{"n_layer": 13, "d_model": 256, "activation": "swiglu", "bias": "none", "tie_embeddings": false, "init": "normal", "optimizer": "adamw", "beta1": 0.9, "lr_head": 0.00894, "decay_shape": "pow", "final_lr_fraction": 0.05, "doc_mask": true, "dataset": "wikipedia_en"}
Each number is 500 + 40 x the weight over its row's rms, rounded and kept within 0 to 999. Layers, rows and columns count from 0. Numbers have three digits each. The size before them is the row's rms in percent of the matrix's.

# layer 5 MLP up, 704x256, rms 0.0396, rows 341-348, columns 128-255
092:511504487571520489428447639570458493524543452446530478459390555568496515489478490459495509439543489491472488509476505494536488523525561506450502485555535548491481535496521499469480514520472531491504512519526548474570522455531490487489530490511467535479513504517516562576496455450468505557474533492432471530466476509518562505463497504518548462523574572458551535467502506542490466520490
112:430452535601467560559472517449475533510407544563525457552464560528540498516445479452557433488601493499487421472504560605539519527488470493477481465471501419531529524512512506524574445497541497504472550469493524511534545475511561482477498509488497422459510532491487500510588461490458472466522520513492557516442448505564462492539471560542518498588498482423513521534461515523544492503489
094:459471491477470540480436558552498459524434499480494580535507513549511458489558548417512554546573488523505573466473580562530445498485461456555499521531525480407466487517514550481512442532543501571490483512494530425548459470559543545497465479477512420501474531517476464465552536428576492466512525453510519566419468438559428515613451450537483522529536435495496452538377484525523548459468
086:522547572496437495492484541541446548485461494462493522418486483587502546553483478454475539502482484497538517442454527522451554526493464498469462499586480539449544468480493470474512445459489578548481508520521542554538518548506469430514465476463507519536434570460465461542481456481497509585496472508447521452466494463478509499473462504477536436447478426577462506464544512435521522473535
088:440537441575487441378481479494528513494498465464485541520423515521460468441449461432518488449556512522502472529486492522495496546554555513472504500501533441496527568542527486532460545471484526431504530495498529519538496457544467482477550517505560458516473526515571563515482504551456514534440474489466491495475511508562498504482504598424576562538520590577515550483486476554529501460441
106:538513461458563495551461533467595528481528462479550463502493463427510512506492492473472578438495431523487525589466497458530520567476464577439475515484542453546507521491506464444545448402505467513530491514514467569507521499532486500510562551571523488498524518501477461515525515477481387465626536492425517428537508464488528575551487520562442518547542463494543472504552508511419421508494
100:496453548554517567481435475476517516533516481472507468488480521542519532560488440509476534482560497515488534483462454463487520441412488530486484516504407507508531505488518530575436483442505538466455502517476503511443500521523587439537552480493512426445481552551500437497501488507460461554480444563501453502491511444509450469500476508532464544537480462490511489441439476478624532572465
098:516480512465435494456512491439546519481528411476463479528474499507587448453528459491501505458538617480511523591513484540452496476523482520489471438515454541527569508500542531508502482521515541506488479552466427480475478487547528531516456454428576529444480463484524603525445483563505488553456502594549569558482516440518480550455484503417519486539516437467516501516504491469520501483483
# layer 5 MLP down (transposed), 704x256, rms 0.0385, rows 341-347, columns 128-255
097:547515487431529504533476454460464537508473501500510532496526478506542486545531525518484565524465525506493481524543459480431505523474532509563500520524453488493511460523453433525470510491512437490450479544454412478497474579496512494524477500563454542502549472514482485434497464613535548467575503434488493467575470571523563446541462512468493508477510443551517483529507495498484534521547
104:489442534465462523483524559486537496460496484510439527527521547552534443476570519450494502461483530418484546505461530468523463493442526509530473506526500507466454524476470555495538522473448490512490459505551512514543545550531522567481471490476515451408487471576517525392569575533503512513495431442491493550477572440471517490546527488433568531484518463426425476478490564504544495474588
095:508499543449495475538452512445429515502533489515486449443564537496473489585468474589522444462498523462523476543512529505522505549533542513481488454537489504564507483463533476578469480516421497489483477446440492514492614446492521483516489480449387533496544544519522505481506548502482497500466413562461512483510450491493544480584448543509524504516471648465473538493570467391473485466530
087:515477453501520506500526463445520529519567516544508488467511423505463534523481446505485522463429544388452548605486511474489515560459492502491548497487500528426489529529476517463482589491474449495554491522471499457537606563558580579500479545505532388431525484494523508480513538548456473410452505509522511425520516448493481511521486480433546515564486548500528488525493513430453455521452
090:600571526499622566504486479528534524435431461397508482473471557494502500575498489540490526528446498502494517542506518520534491443540478536548439430481505501501529480467482555449513519538444515525494513469465482491435535548489459408552425518564471482508535480513483455443478530485533505477508554452500472475466447560547527566536446403531435524517493556500433431497525493471443465441516
105:494524562484465526515506492561564524521413521500495500488421535480484453499514482507450498465503499565530530544491484487523519496541425515524478511486528471582527505509503452441482472490447497522508484512488532456508509503528526468495509446569570476478440489513470499574513553487554471536550528508492578517492460496441495505525557554556456439449599464554536414672572480507440465566517
100:501471500547549492471502547524550446479486455450580505467482525540609487482479457528490533507462454452432539494518487456521523481504502555439484493484494529511429484518448517573491428496466484500438535508464480515522443554550513541405518432497501491511487519526477523545481474488460496511514511481488525462471413558503474486500538471452485513505498453511513499431511520459515476537546
# layer 5 MLP gate, 704x256, rms 0.0406, rows 342-348, columns 128-255
101:500486525462455499525504551495581469452506477510480552473518489523508458469566539420494511468459516412481566534403524454532394526427540497563537496552506533471460510525429576514519513478463489548506402597574539531525487521490503552527489524478547473469500476546510525446530587559506505518501433439491491543484551423487540505549495461422572540464504487415433468503497545502500481467585
093:450536567498518525495512537478482538523542455495441411445565593446433482528406540502535440530525481451491473425481507507555516528496483522480487498483519467551512516478493539524426499535492473438492478509417577538515504514473575510456502475470505535546508549440511543570551503503438552522474488545455558461477468483482552503530489498511481499525520548554476516487538397443444436509534
090:476542526468542459559559417524447480517504491477455534529527477537453406566441461535545553452535568450579444488484468559487547524584485491442514526436511508485544524549503525501439530594497474527528533503503454546495526539515496490480444544457496415576512537455556496477571556500466465486522562542539528472500547510512516541475548554456545479570506521480447513539473506513454568482530
096:441461447472514442438443522464529471529495442548456511459532538479526517538453540473475403525450457480571476529479429528540484531477589532471551484484477524600515496525563451487527501455555437476515417545442532455468548479498529490467519523499523463443520514480476503534479505505521474476526471417494521458433550455497553534449460513473466526527487434473501502504466569549492438524489
099:417565510485435491466499539513437529560512530470541469502457494548515523509467472475510496493557501459529422419491552501462531476552444520440535418505413520451493495513456514525490497483512536496475481489588471402581530536520485445519446475503550481400410500485510523549444524481591517541431481522507555517515437493439525433499534457522500514484490503541466500572507490468495529494503
099:512563467553544463572459530529464457484445489499530506530551561472532461519514543492464572574490483450494522520483481507522499520592526605474502552471512518517446463550490550519440486533529534571445487463494485559507439538490425481493486446522554494513449528490501572500512535449463500479562497491475508471509432484495508471480496481508525548500486519504516533492450539455440471448534
098:458514525477447516549489456511424506541519501451527546585522488510438493497492550465480512481534510505532465452464490482504473470484502487467492487501462468427562555471548475523475530486495563509540517479567477532536508438486542545524513490507577426463532496528520523583500497534433466518485534553481484498479466461483530447455488468497502462566515488480472519442516508516510496474417